python train.py --activation="swiglu" --norm_eps=1e-05 --parallel_block=true --init_std_o=0.018
Each number is 128 + 24 x the weight over its row's rms, rounded and kept within 0 to 255. Layers, rows and columns count from 0. Numbers have three digits each. The size before them is the row's rms in percent of the matrix's.

# v: layer 7 attention value, 768x768, rms 0.0207, rows 175-191, columns 288-383
# o: layer 7 attention output (transposed), 768x768, rms 0.0212, rows 175-191, columns 288-383
# q: layer 7 attention query, 768x768, rms 0.0216, rows 192-243, columns 288-383
# k: layer 7 attention key, 768x768, rms 0.0216, rows 192-243, columns 288-383
v175 060:175109124116151162131161156129190109159099103151119114119121138119125151091108080110188127118124166197115114099149115109111133124081115095183133103116160097138092111147120097092149136112169108136089135137126110125115157171126137104101159132122129132102138131089124118154126090145128087119
o175 110:135146187100120122099085157107119123141162119150093108152116152130166105152147156145139112119102141129114110103143115076123151140123132123121151118068113115129092134136118099093139166146138156107174155118106118107128108150098149129113131152152137107150147131120139102113103154145121117121
v176 067:106129155098125144095110141117078143158119134144107155124136152131126125152078124105147068163134156127123116119114184124130124115133130137093121128131119163140115128147094119117097105107109125152118123144119134134102116098127128084099122138184142108138077138110136119096115168137119155112
o176 107:119122134165143137143147094097135124146135092173084105131128151158172118148103109128128086153143109133129104129159115126124132129138144162116128108137123095125118145136107122149105095126101150090105100144140102153120134141124141113143167134138154146106152095090105107138154161096139142099
v177 059:146121140104156119158133114127087077123092128084135109102106137145160131139102130114093130153151145167145142130097125097121117120134126105150116134137138130132084117150133112129128158121160158134113117124148126157128146137132106135188083116167132162196084157136115172130124138122133090111
o177 108:154152102144103128118168131200160140098109159094138096108115133112072122134099086124129135105135084155126147155143152127170142145107110095186126190135112125161141120153108141146133135171089130104110140166138072128128148101124142141136133128159122152163131149150125140119114117155119134127
v178 059:097122136148144129139099070121134093135136122167119093089141142105134130109134121142157151128113148128136145106124104141156142136117118126162132097130154152106136152117132156067132168137115142098131121114102135115140124094114147133073169168106074107123175094106116063101172124154107130164
o178 094:152125130127124119074117154169134081131161086135139133095096141116127166164167113090101147134141173170129142091125108096122116117077087121144140119133125119159139164118127157103105120099144108161098152116118154114126091111109129104142098118092133144056126121147111119124147165109094174139
v179 067:097122144140138106138111083112166047129094078153141109100116148126097138109086114147093096119117161145130165095088154113111156158105087148092148168151109127129152155111120123094129094116151119137107100122127143116131154083104149097115132121128149083121095117160128151127119146159102122167
o179 096:139130136151119119088126107160140082126161098131135139105145109115133140137115159105087134093129121106139137110156127110127119106125136105146153146120141162110139134118156128119132122129150174133120173060087130102108109132140137089146121167102121102100140147172145148084120133134128152118
v180 069:163109146118146173124182155102147122129086124111123115112097124148118137139086107140112136132118106168125164182159109199147128131111130134106109127120152169130129123129126102172106069097103073155150136107116113163123146176123128120161113104130125105125132112091139137152112111123156155135
o180 101:151143122137135135107111123141092138100123127123135140100176118087112158097117135114117143124103119098113117123164146136122145094166153103137174136133178126122117131127126129141138110123097120164130136134100114117094139149151111137142179108143117107134128155139104152147090107109111128152
v181 059:120124122135135146085156112133159125119103104158106143127095138157174132114123153085046098183138126129132156110105100160132125106123123161078130097122128160121103125150089085111129122108128144127108136137124130103127140102138124140125095135126127102091146150154108111143123088164136128127
o181 113:159118111093091144134091100131167164132077143097158107174117104122133153155134160101111143129170177121118152143156130145125110094152135067099153169100141132144126098154119115103099144108102158136105169103155112117137099091122113113121118131103148134081116119123095156120157111149113175165
v182 068:146162105152135162154130194109119120159172116153105111118144112116126152121169145102139099094159133090129124129134113115117118116094114154146136114115127129109131118124123118103141158115117155126103130123104107089141136096118145121092160123126113141082146137140119111139152141154129084147
o182 104:149124135089166155153165130141142147146145146110112087143149119139140137157144154141126097104163128090136130108111138128165154072158111120133105102135135149108154103136164155104126165142109183134133119138092108101177103142114165118128127119132128101101150115124105056123124112126113160116
v183 060:145125103106148152099113164098156119119128131114166125151142149115129136141112141150115139177101079120123089162139136144150138144090145128096103112150120141118098106150158140112132198126111144132105138139166134119100169167129136125176153105166161157192112122128108165112156133134127074145
o183 106:127130104156167126120114120080120102131160121183128139119104143148136093134114128177100153149145131132119097103125131115113136125113112104123137154109119097173152113177081102184153142079105137118157127144122103127135084107119158133153119110136162166130135137144114143105118140167130139124
v184 069:103146149141114131114115146170086146113170115088128162134120165140133140102123132106094147115132117111122149143113113104132137163137119117109104100134106087171155129100101079128128164111122095154115068139125134112126120060103142146126098149123142141129139129111153108104119126133132133156
o184 101:163114137125140121097135116138123170113142125119138140139132126135117099156158146136078120118072155145147121115136124119112130088151131116127147187130111139141157131136168149102127124137114154096127157159124183130103126095141107142136077101144186106102101126092097120126114182128142127116
v185 064:139078144123169089167138109122079095112118111086137151113088121149122150116122137140107141171158111144130157134101104117139126104115124149141157146160111142158113130113114146127115115103124152091125124094160137138136049112134150105129095129166128184129157130143130124146173133128125137091
o185 105:147118157106112141139147109182139171100191111122094117168154109172127121158139106127099138115130097140138119134129137115138134121133135175142122101141131190134098066065134164142161114134136141090152176124134102135131113123150128107144159109129116176114131095096122131131099136142126138129
v186 065:108138140172116128084149107136146131128173104141160152141124113113132115113117121118126143124118110124137146136118117131136147107164120130124110118150116177089091101118113127079132118096166137120129143104167136159128136127172116127115100138124174102132084129106117180109112169119096115124
o186 111:135124106134107169108112171128155106128092114106148156134070128118126096153110116109159112148153122127145136119145150137119126153124112099134128126076120123143174136151120110112119115080137120149119131116142115135127132129110125102107147146112124094108135089137099134131169104146136078150
v187 065:123137101131143108161091145133137150135116120124126139116117075122154139084134141143132137127151126135141123110130136104103101092129128147132138143140112090139155093118170139152181137134153185107143105141092107082126139111103130108129096097140160189139149111119104125130151112164132113171
o187 102:123152116135146178149136159153127096178144111116126119146164164105158106154136145154149113108127129130130110139098146095187133158135113125179110117109109139144136140097059080114108162113113164122112115138142096109118147099079157118094154119144129149103126148164156119120144138137138132118
v188 076:129149092120115107140122163089140166159161128138117127127128169161051123125142115113122118107112139063130153165105088159136139103123133123107135146148134145089138117137105139064116124094143083131146080110134154120113117118129169149121085121167123149110125147163113155145104171148119108178
o188 102:125126123121118091151107092119110099154120087155162148145136102110136155131149127131128090113138112104157079134112112159155082156109142114100114130151134126134122169117163128130138169106096103131121130108106144083102122115123114090135130168124089148097169132139105173119139088160081124141
v189 059:147125110135163126156122122127087130129113091153130145102129119124077112140080129117139091172147101157127153146068122119096130097076107146118112123111137133141148148132079136062124119138195122138147186143116148103145174140133097121085121121134156142099128127173131152130178111086130149102
o189 108:137151095128116169098132147122123144108132105144092110105119130116132076150125094121130139132171136114146132120178105145149100173114127086124176117121117146155141120106142162142111159123138120117128121115142110146137140158123138136114157111118150175154153062135117119128103136153104145115
v190 056:123169162162111194149088141135128132129092192157111121117106161128147133114121098144116108134135152137122121097097170177093132123100110144099112101105093145128121125156106116168128123129143111115095122137148118130114150124107064158164129127151158139142146138073128081089126122122095092151
o190 106:132109124132133125136094173155120170089126098159116108145133114139131094177110147104114110140152123142163124116153106091165085142149100100143117112114132106124127159132160129165142118141150156088121146151082103104106125118186139110132137122142125086111163116095126148128110180080112104088
v191 064:127146113118104107126105123105163070123158127120115128122170096133113140142144148106138161071133136107139144118097170120103153105119101162122126112135131151111127128116096127123136142118088121104130099130134139103188122134103151108120112123126124094126168101089091089174129121131101128155
o191 103:136098114140120092148121127133121127116139081137112135145130099145116115078147108158104111171091080132100103070129162108138103130105109132158167148131171154130113147132102108094139131112145110131163073158116091129123066119136131173165125119151152128149153115117121184128162152162080144128
q192 108:132103138128133146117116187127129155138110151152132100123141136105145170162081122107124126162137134119101137144073139122135159102140152171118117114115121132109096108080173120130112141128139132115148131112113109115143117139099113080136159141075137124106107108168141090108106097122121105088
k192 115:116121124167108177124082126155077153138100111135126147130139128092100155091132136122102147167141137132100106156133118097133114101099116109126153133147073122105151150139173126167129166164098094107131098163116159133106150131121126127176107181128104154141137151144129118110120140127189128089
q193 118:190099110142168082135194117122149152131135129122095142098157142168123146176096110133139127077117134125145134130142140151121127122114155148129135143132119133139117116119064134113133102143184166097131147140156135149128145131099095114109152100143168104132148126140100135118091140121112130152
k193 089:154153096114118093102133149102116109123150129145156102155132146159143110185097136099109112152166107149165140174100141154107109141132102148119148134131165135140141082115136151149120085127116100111116152107114151152174158129109115136137134102092120141161117127128149107124153155121141143169
q194 099:088151141136113181119129137106074132137133130103157126116115136131131120102143141160111147130122138074113134141159098102136108137101119130153145114086119147091140128111145123137118164129091071144124093127168117123125118104134154111113115155119096147131121166129187145119170105131165131144
k194 108:055106127149110144143099130153142140121098114131091177168142086126096117069137127132141141137126149107086118113133114129132110107137131105138092115141095153152156173131143094166114125121106123100107110103110133093107123129113139100157115162141154137140157151142104116104125103116160107099
q195 106:127108119107110116153120162129146144165115183131151086111157151151147164201113120140129105118128120147150143145076116159113134112152114151121126167113149143125120140084167132123152124097165130135104155110105097141159125139091104124128166143084130109129139092143177139095144087125135123140
k195 090:151149160142148158104130164137052122151133126104159153149132120105115146148085144123087144142144124118142102112154120145152101128094108180132174098142086123111158118138120132167103159136102119086158135119122175116159149131121110149157129149111079162126111132187116127140152140114153118131
q196 118:119129160140116139135143123112117141110115066120111174093097113108120103064127117092120154134130143137084125114134129096143108125118118089144144121162093124129130136163122118130108144173110132121122112138143132109117118133163120126115132112161129143101126158179080096132123178131154131073
k196 092:086115129140088147149105092161135115091111165133077158136119125117103126078170131119184125098133138086077112159128127105104126097158135085117088149105124144159178170133153117122120129131149138137136139135120102128098098142129135105130109132144166135159160138107124114134109122117126115120
q197 099:113128124107116150107098171117077139132137129135160141134147146110134146100102158145118141109151150110122153140187096102124156125069121117126164097074101120102115141136123125136110141086101114188090099135122084096136130117129135100123114125116112153136150114166134147120141075118115142110
k197 098:084104163160149171145120118151147132144140087099109185135127116105132119093172098133127149162145135124090126108124131120119125126165095135137129110131106083151130092108145086140124137120091110093164112086130141137108163102133125114116149164116138113136153148163143119117154108110126148122
q198 106:134104115102114147135125173098115156122104124103164134153102136125144123081123132127138154125139110117117128125166109106137123104069108130111173067157122158143121161166079126148135158124092158126125076134168125085092145099142104125110145115087099198110176130150126148119164101123133139140
k198 101:068162148127144191150127111130097167154127115121096161160116110155149129079141119133133156121150108132091130082113100131166139137125107125134138084120139122138159153161130144136129148097085140115107113066143150110142135136130135101116117127125129118114105127152126147157161109100131134134
q199 118:135137093131142147093146126172118134161133168149151110109157122145143149153157132145114124115128165147178136105138124129139169114140162139141134134086122120118090088045151116120131088072154099123136143113096105126161122109073143149118100131140140107158131114125174134106150097103097147169
k199 108:154138134157128089115154160118107120163120125108156075107149129114113103177097135115128147123124103150181140130116132157146140174076118159151171135115156139103124128123106187127136133125098127097102147141105146133159143150112086168139145128102113139140067110095092151130133118144138115137
q200 118:099133127110100088148148163103100126138118088120136136133087142112121103075108098107157151129119119117083124116091090137183098123127080097128123104155105108126159178181166133139135160165133157110127118116126150114103121137166130103082142130127121152119148148152096141149103134166140123121
k200 115:064122150107135148172122079139167145095174074137108188148090119143162108085155097122123107136124137122084133103122158099131099145170149088116094127142129095162137131117143119104123138123117125142131118079149123123091121136153135100094139155128139126142165121158143149114129135129111120110
q201 113:145114080093147142117128172128110112144126098131179124147112155144149175105095144158154132123101135104136158124193138135138144109087115103159155097133113141133109102138094141098127115108136145141156089112161103101100144127165144125085149120088129124141167102133085128155118103158091132126
k201 091:126154151097175145145156100144148161163136095134168113124153118169123102119114120115145134097109125144178145116107080101117150123095105152129189135103102168145163138109174128146105105121084116094112146081116076117153138144072106094108133133102136124153102115149115177138156092102139137152
q202 104:134132088142126141119121108141136105137138148137100131174151122172157120146154109179117090094153156133170134145119145141130133148179138137115113138104190127116144061089129112135178131090168095142159132130095119143133089105082102141115116120126120086153126085121166152159131104118119103147
k202 091:199117146160095095109158142121166074151122150157158121135144106125093154137079152123121089157125130148199117083131148138113155086114158180137099140124123133099098126112100125129129130153187116140160112145125114194125116162090126151124155136153116108134151118139146132132104119120103130144
q203 112:101128144125108054125129129122122104110142110125076201152089117146080101119135101124141088150121097096077108125076136127145083134157108129131108129182129121100156147150178147139138155149134120118171132153111152102116133115139141077109123138151132137120137167125154143151102153167141113133
k203 118:095116134108166137183113108158185145063131150154089163178107105140120125098132124140148100128121121139085125137123156119120132122169116078122121128151132115152143117110133088114145103116134134169126131078124106126087125107156152068109146138184153104135172153131165129132139137109102148139
q204 100:141098102062125134144145137141143123118112162102139110112125150153111157083098150138132122136109125128150111136215187164093153120103122119099145121100102135150131099131089132105120096092147153093129100132153105157141174109192102129129160121100145130111148100144114133135134169141097123107
k204 105:151139140109130118109152190136096164173111117112123086098112118126146111120118125142160168102132117147194160139150104141156191097090104175109119152128092149124120132147094152123137124138128164125115112114125076125161158183137101162122142110114147118108091107097119139133157102157132124131
q205 105:127106119143128191132166074178173120114129133138147117157170122147152172128118133166104137109166123152175134176143142157087142121139106138126122137103176135139100101062113085142141077109148102104136117143101071131156122123118117136117125113174102117123149111136135137114144082126116132163
k205 084:154103097140116137113124152114124138152099118104177120133144145107126123145098107140099136134159114147187121102125125117122145138104154162142143108149102132114141118119126153134124122149142130120112138135130101146145123106126129181129117155150107126117098110149103116150121087149161127116
q206 110:165086139145131142129117100130131119149139132127171124174146140143201140126139115129153114114131159127178154131144143186112171105145108139131076127137084139139125119089165090068104104150103154147111108147116098148096127159115142159141119104116143094148122067110128091100117108119145149148
k206 102:154099119160111103110116113124101098155131098121148118125166117115103122146131140108146144128122149129168110081158148141112121080104150119108139080121088163095115185122088123171108140159149121110117171143121135115160129144070111160151099157150117103129084099106085143087102125122166132137
q207 105:132120155156137119122108134132137091106136123123091181174155117150119119167169142134098125148156132120131120105126145108103117110165143133135110156103134095102142126111151110174139139105144108139159104148102149068122139136137129101100133103144130164123142139173169120123102124116123154167
k207 096:110131125108139149159090087148179142103121137151088125162125118159113150091110119162123110133147137109090129149104162136119159125144108081140121131126154137170120154111167107159146127127119131155166129119115087121092128159142141097158107127120127085124134135138187151124153116085127135143
q208 101:145154124103151116145113100125106117118091177114149090076167144148130187139148135136158126141056116158159135156146098184097116108138137162131145137127167132123108114176134140106130107134132154119121152129116086177145158123166168166106165115118168135165092138130089134112088074103137129157
k208 100:149175132099124083103155134117117125175148113138118080112152106132087152172112151119124161094136138150174154137143123144140164118108120134115126139092148144109122113157072115112136159140128152100106129155101125140163110131103138143138140113112104122103094101104069139118133137154129110105
q209 129:146110107065142088140133142138143096164142164139126092118161110158109117112074143144144137122099120133174141124152122160098148105126119146132146113112140140158130134121111102112107111087159132119135131135110099109168145117120108147119149133121134119140148104141122126130167085132126142163
k209 097:154122099160139133105115152114087131161135123101173080103169130143120125169089150116129153119102092130169118140122113128153154130093145134110164126114087157120125140127101138133100132129131110110115159103127102105109116113124108129120122133131096130083088119110140127136103103147180122127
q210 095:118164147106127083149098142134110060109120117101110150146122123143125125160182121114122091149174140120129096142119096093108119140127149131137124169103146121136116133156140150156144128127187145116150100123122115090086146132140125106089147124140093153165138178152094149129098092118141137148
k210 081:111143129094094131155098108114149139084114103165080135165144133149113178130103119137154118133145134160108147172100135139102128127114124108142144180118174140139121130144123123114196116092124177145106109120095097116086133129120150122130140081138137143156149139120090167124122119107112137129
q211 130:155159115072158063123118108127137139151138148145118067117148140137098129133101182122168137111119127173168144102186106131091141121099116141087124128129137168168101114136087125140110100134136169119105112112153130136168171137122120169129170113106092130074126122128125138142140137162136135143
k211 119:157115114130158117096129151115074111171117121102139102101171148110148111150122155113124140130096109142184136133135115147142156131080135159086100094117100151105107134145125152165106107130109122119117120106142122109135154123120106159100124105143094136088119110114109107167122120155156107138
q212 103:142146109107160137128134143177103116106116201146145090087180145116107144117145173106134160129105136126165157118122104150117162089154108172122104145140185108115127136126094105108122089101118141139108158137104112172120170096157161147134167107149109133154140101145111173121139135116106112106
k212 117:158167101123093095109135135089128131140162132130151059121113138121150140144125111110100167126157136145199124118153120125125108131108126183094173168103153132111116141146133166101149148158153147110135133170095094145145090125115134163173114127139150141119092116125147135145113115142123118123
q213 098:152133144177119137155136123102062128113126104135121151110131110116138125109113105099125119135111127132103119164115102112117117149109152159154182112130138143116110131140107120167114140151084090114156142180163121098139098154113105143129131155142102118117145130145132139112145156124136133106
k213 103:119113110199123153115074133137118150175101127087126174103133127117143093163129087128120109140108097106095103094151138098143102152075125146126150101110071158086139133183124112149118144122091102108132170115165140143122109121110134102130106151138126138125135143149121131150159161113200118139
q214 105:152141103090167155116136126141151148124131121123145093129132129134179153128129085142155126124101152140168165108081112142106134135124142174105110113152135132126104104120152078126104141132160148119099089090149116150147122146058095165162085066137127095121182142090118075140156129134148134195
k214 129:151115137128119176116127109156121150136148109118128105070130144128130141133155143153139128151151141169158163121108117085105139143090158160134172146087124141147139148122149105133094131107149159148121130151117145151132117155095109183141151116115070084136087100151114126124147120092086153109
q215 113:094101107102115168177127101150158166177121150105178164177142124153135140130131108153155096077117151119138134129148166145082133112157111113116096149129158104113117102106154117096146111121169156130110087136115072156118134140133104122158126107076135097151100098147093102106122054101088138162
k215 107:133114118098155091120092149115138098137088135109158119174141149147112128084087132117115130143144097161154127130112099149101140132152109118165122120132165092163154101115138120128144129158154110125116088130106058137117136124132143188112133131110153123137094101055136119115133080131083154150
q216 095:159100125136125111159103140127162154168159089129149111132120159172162122143108137136133121120192098155107179126132160100127124120138045129123148096150103159114144150147139103109142178085110104150121094133118150151132137143123141151139084141126175145153145104160160112154138134155166137147
k216 104:169152101131142177101090129122093096109121092116168135134125136127128146128129137142144143118163162133116104104158127081139130100105086128134109115143102127123107140138140142165056164140129112141136091138165193110156156160112123119151120183124102145107093116169152159118128135124121104098
q217 103:112151149147108136142118129137150105077183094167075158124110150104123090119144135088116135122189107140128126137115169089153123155136123193137089060103153120110152136129115113140143141137112093126143163161150129115140103119155108073144106126106127138136122105106144154124128144154093121147
k217 107:093142131152106176186169135139125126102069172148127124162149141120127133119148134155113122136187115114114119138147160134120129086088119137093128093111092147131172131136097118104184115124136158135102108177129153177126147151130151107147132132148157101112142165153151120170120114109098103134
q218 095:075125099063104094121070121128125122132129157129127119146139118143099187088155115128131067146140104102119143129152130128136140131111088097098118182161132153105111143144163115092134104135134134121123099134129148076117140146139120089117129108138155140135130149116179106132168123142121150166
k218 102:114139122081107089125163104114164149102143156177115120147150082120120166114128136123154128125117157130142144138164141128115177058118124135124112153164153119125112121119115108110150127118145170147149113129091099153120162124101154128101111105157110099133148124138115158113149169111142129163
q219 101:107121156141153125129177114094126117138163110121135112111124144126089175129074080137159164121103100124124093132133121146100170148117098139146101131132122134193091107128101110115137120156122119113141092136125078138150108119119112116116110107116132080087112162128073102089122117111096135140
k219 103:143096115129123145131078117110114106160095147131136101112166095152107109153101157117168107096133115160122132114143148113145134106091104184157146125118072128083161129125128174124162121090115129169144119135111101135104169135080102118156132115125121113123147146152081137145119110161146158152
q220 093:097143135134115119133123113101120117113145142105126145134134116142102132068120090139145126131139094188094132149132085116114136115180095151154149127150178125138136095160165137130151137125123128131109102145113092141139146133144138109144124090166150132084157144157147116144149106162153122143
k220 094:140157151077084102114114108105170172124138142133137105151124068133129144107098118148102107151142108142147156135129130128092157130104105139117129124143143063097156146169147116086100164103139154150145077139148113142142107164086112110126175101139090136153116107147110154147157168186107134165
q221 101:144159130125135125130135120118110125132116088102129126096093133144110127146108125144151110162098111149136122127167101111121106144140156143192141121115150107131121120169098188127148109140171095114178170099096102121152112112120108097136132150110149133150125107107091138109107112146124131110
k221 097:164163151156127121130121150106127133139127152139159101137131097123131111133142156147156155112086129124139133156116114104134124110114098159096124172137123146097101106146115089107105151105118156141149123143146145130110129082144136094100156138113177132094160127137138134127109148119125140131
q222 105:134100081167115155109101119120132139131126103108131129119132188114107143146143143088130121145127138140140155113116105117134118185097119129149123094078094130147141164115130090102142185110139098146130119122180120141128102132115168120129049137137184138140124102121085160123105131094113131156
k222 093:120129101115121133131106142117113126160081121138149120110163140133117111127115138141112124110153116124112133156120158162131111114104151149046137127128134165139146154106111135170123135175179122148140111145098117118146130114104141158101135123158126136125122088132123125075134115087100108125
q223 101:114124126104132134190138117137116122126117143107126157149101139166124153091118037173126099125156135128143093107162134138087101105172129129089117139178104138109103131108125149118114130119124143101118079131143119135095123149121097150124175125118101136148113102136185133134116106116119143157
k223 097:122071167144131077149145109112124129158098102107127137160145142165118126100118119147105103131149131165142114092152116139095128162108114141121098102154126104119112148136120134146184121145146178081126122163123153119144134134101111145156129124148139134107152135093122149124147128111134128156
q224 091:154167131138101121095088120107074153151121143123098088060121172153137121134063166154115178120153111136111105141152083120124117120108117133093154098112122141122159154136138138173135137148097123182087118119147105147144111114134162138152160163151078105137089106128103134118125132137135126128
k224 095:094094127175155105081148148110099111149123100111129169136135161125149136122104129111106113126142149123102121153130135107108075189147115143121090101122119121091103092143134141135117153134166121092097087125148156132177087110099142109100140153092136180107124144141136140162153155143154108091
q225 089:165148163156188147151110133078109166115156142133113095085137110136138120131090159128132126090149099155102142169098074130145148090163141143131147105139164112162111158162176102120135140141086169152087121134153099153160156146144113157146134138142126097144127155133097115115172126121128148101
k225 106:122165105136062131078121119138104151094131120077152149133116143109117117111091104121109130109132115139104117111170154123125071114116080147134136109101111099083118091157129163133137159191124102141159125127140127088143087118097117149142105146128101160121109141126144118103109183076128122139
q226 104:096077100172176092138089164155112114145176110135109087095142147101101100152109164117097136119146151126122106115148112116110075133155100139146120128160119155180145174123132120133116104124151116171108187140157155129137125153152169149166126092134141111147069097165137130140150172128121152119
k226 100:115100136115158131125120104096117101111124097118138145136134124129158136148086110124138152135138155119130103140127146120112120152090112109151130117119069122119146127134117159115112122108149136100122109126155116144132165118135151134117082116129183154155140130149137106116100094114170086097
q227 102:141095160150135136177110130143132106135132151076146145110172130125134126185128130079128114156139123111146135123133149165139139100104113173160109148098079144122141133090162164134107102147133114136113135121137123117116132112126116089121139110107156141124095145129158114089118129118103124131
k227 104:108140147091109130132083152095084090108123107121136115106134124080122168116157132124136106194097154096135121114118138115135097116125132098085100114147084111098152113119183163144115136119130119115134100159131111082147131139123100148132110108136097133098126172125169107121118132122143114149
q228 101:096146091138138138137096144117118126151094176101114172132120165108156127124151132114141131140155109128131103107154177089175145109097119120094140119133150094111121136143107130131150150139105133113116154129175105141154143108141131153131148145104124186126067140115166130156126127128130108181
k228 098:080142115148149147131118146104155120142157127178121104135159114149102136144135144100076096120146108111143145083118096115169166128093138130089073121133139121127122147132133120120103173142098163116103123135116159114130127128144125130126097105119112167113137128126154145114130167140115102107
q229 089:114136136167096136115141150142113099118094130110148138151137120096101139121164077122143149165087153143134114121101153142124156125116164109099083137105159109130135103107088099125146143111130110116155167147157135139105098073135128128115110131114081105091095085116073170120110142114104103148
k229 100:126094150127161109134134144140103083146109139158159103109123136106150130075120135101124108164107126141159134128122105123149160149088165147114111135126155151165167175142141131152108128152150166091121135154147113130159094134109123146115139112136143168123148069135075123168142087161112132101
q230 099:151144140093148133165127114147096120145131104109085156146150091138124100148128158142090093165123071098126108152133110116121081154182139150141126109103169137075129115168116131121136110074142135126160123125098122123104107142142111132128164138119058154158102145070156169120137125156073173106
k230 102:075137153157118112142146137168068133137132154144104128162182112112142166153131143127138093133132127127113119095124172126079142158119154142125133118128128152141146126144141141142161134139130112120141157107154106156104156160127150126106107135135129155141137129142126133149144133127078103132
q231 105:146146120182134129135147124090154107101115127158109130109122107058124133119157100124145080115126100122141119099124137153144144110130134129101069144133117150133123063113113098130137112153075155074203154180153115127134094143132122109128119093133159132099129116122116130100112119164112136150
k231 097:149132132102157115139106148139126112116118137091088105124113116129123125119126115092146135108128123106121103111159112158168142088133104127132043054111106168143149139118144095135137122146078168148129197119117148121115122095146153117193102149143137128107127133127089148133102120187175134105
q232 098:134114098137147157131129117140142109093113106086145138089120137104086136145144111159147187076095119121114133128098103131089145117116117120128133127107136087100129134136119116105121138099142122141107123141162102154186132123131109123171113115132148096153070150107112121098142105089130109138
k232 093:117142143095140089111131132091111127139139138165147107113138118118120146104111161132134131128149183107122108149138132145146143133125139120127102158143154104106120103124145131051139125133133154101102081153114098131083133090144197175118094113155110140105093124078145129132144106151146144157
q233 096:120081121109160121127115157112172139135146146131097133212129147133127146151141139159109082144150110100157135124152149105123128097098093126111114125158114171120088133102145111129145141133099132104125066120155176132163162151158120133103107129149121121101142126148192148131153131162144114185
k233 095:144124123075166097123129105125117124136119164126129103143147120114153152108100138150125158166158158159127151079143120145137144075091142119131106086203120121139078142092133127160106086125137170132142076135120125141168135133149127150104109127127111104098127110191158088097139103076135174142
q234 103:132153104086105150116150095156111129149142147145166157131123098108134101089137024137131119088110116145106142103080144155156096107139105150148114137133165105112122105123143120121151142137157115125166132099125089168141113144090108117116091139158146082115171104143149146137139123122109104150
k234 097:137157120108176122132126135086129110116083171113112115131094104140099112073122106134122119133107106157130146118106119185123154135137111147152142110158140159129141114131126164102115153148112177139118136150145166114132144102114095109155173151115201127134134116074132133161152109131112137158
q235 101:079130150114174111166158098102158127125094117112095151133094113139124119094132113129141095130134104141116128143152136125135120120107159143174087105161174140157109088131182109118160128176107150103144145127109141108116144171130073143132127119139136081099168197127164139131114081172109139158
k235 097:119139114140122100158108125130160115121135160126112103132105125175132106107127165117130102160091149127144146099131160140139122085125160111134123105148149125138177107104056070103105121120118118122115100135149084174138154152135162120117119116156115098118131110121099099141129136126139160144
q236 097:126105139102101142158117125127132115174108086104174137095116117125084160102166122123108109178074143081116113093127114138075082150129172150144142129174074114110165143126119171093112125122134085095145184123058110128121122098123134102146162084094160129164113129120122101110171147124127139111
k236 097:157139151113092115119130127114168113148128133159143134107128077150112128161119134127129156121137127127131144132108127114118145137126116135132190161108110139101185119142135123112112168102157151133172134187095135148116130115088142117163104115145133136129126099125085168146131133151148093112
q237 102:184148119107125131127116097158105092085131133146142122130133092116145150100105078161133106115130115119122135118142128160139108097146119126149134101118167094144096119119097130125127118146148118131122122121083143140055097128114112134052168147130136136104165087107126113144125159169134108101
k237 099:150108137148110102153136120107157121090073153153136119129134118127094149062075133135100109119114117145138120093163143157140097106122133192112161125155102118132108111125100149143179126151158147120115136135133119088158126130101134125147116158142161150120166119097125143109106154114160136114
q238 104:138155119106185061135119126097135094134113150117123117142160091127107088131150112156106098135173138143145095132174167167098137084113100124115149138135157140143132152115159160139104154120123131090120119129143176118133124155136093161108117128123120156144120138125127126120120082141155130167
k238 096:108142115126121171124118127138152168114146132109169141162110159120148142129124099102120130125159125130135124124079089113159155138078148121088141108146074125129088174100127113163084159142136156134126129123148078124104139127191099134094146135109111127103106114146153067116177119119161103122
q239 107:104133093132151133122159098114094143134098135118142139130165161162120148069100062111115118134120177169128107122166171110127167130129142133122082116175109140144141086107160157102070147159122137094130101150153131140093112146147141126160100101136162106093149150151170103123088126121153135165
k239 100:103094138138174124131115145098190102125090129146090154105154129147147138123161137163102108143155090109119143104157111148084137148101121135119096109193085161126155163119131101112093099147120131110124121172151163136135113170120103140153123170136147134107063124078086103108120102153155142136
q240 100:129094139128116123180120132128109115195124164136145112135179134100110129133140166045111126165147196131136137159172151155126137151087131118099128137153135132158114153106100125102126123099135135116127097078133120146148130077156163093096085113096110160120087125119099110139119139141137130111
k240 094:125106144147110145092107122117108123092131150096116129136139078082120133161145137072129157075120073081142155140090122175114175121148134128139141104149121158116146172117133183128136116162122147174189116141101129125103139071140138149124144076128100143137105087097132080125108103145101086116
q241 105:143138110151117144141147160150139082099153064169129090084111108087117153140146138146125202135132094126118114140098120135121120165141107113134154131096154120143111064146082141150133148137128112147138159143102127129125113085105146132139159119087060134126129139107129130128173145144123122118
k241 101:092137155151133157141132141156141128121161140172192115105116125124136172128111097125166175120128135148115096141120110097131149165146094149139120130088136150129110107157150123108107101110110120143078132147089148132145117140117167148148136134148097139075114104115113141134113103175109112105
q242 104:146144114156117083084124118130132104131144151106147136102163114109082127176092177138092157101113161135120151138138114171109133099146135115107128154106111131148147088106115179172085138107152108152163153114133102149139114113149127118124180127136144152123108154125069117095097101141126142113
k242 099:126114146147139127056131132123132120103123124121112109133129139144123152131122117123132136117106136110133120166095125147127140185186129117145095163098163115120121113113207114149115153137098082129123150066125094112108122096176158083128149119095110158163108130127129163123132097185128128095
q243 089:175165137128112139189188128145113114088132104124116133121161110184140118133135088099130110159130138139131155160090117157159147099121112125116159137141141111147117138149123146177111130137103146090153076090122148122123145158093065151142116127128065079131084161138085097158115142084122122170
k243 095:122079110168135156122111117104090142140134159139112174140122105135123125115164169142139145123127098108115144104099119123127140109106166112119112130166121140087138151160148112082116114109066128096129163118137155092073136102139082135149124157119113147142120151122101113101120163081163163148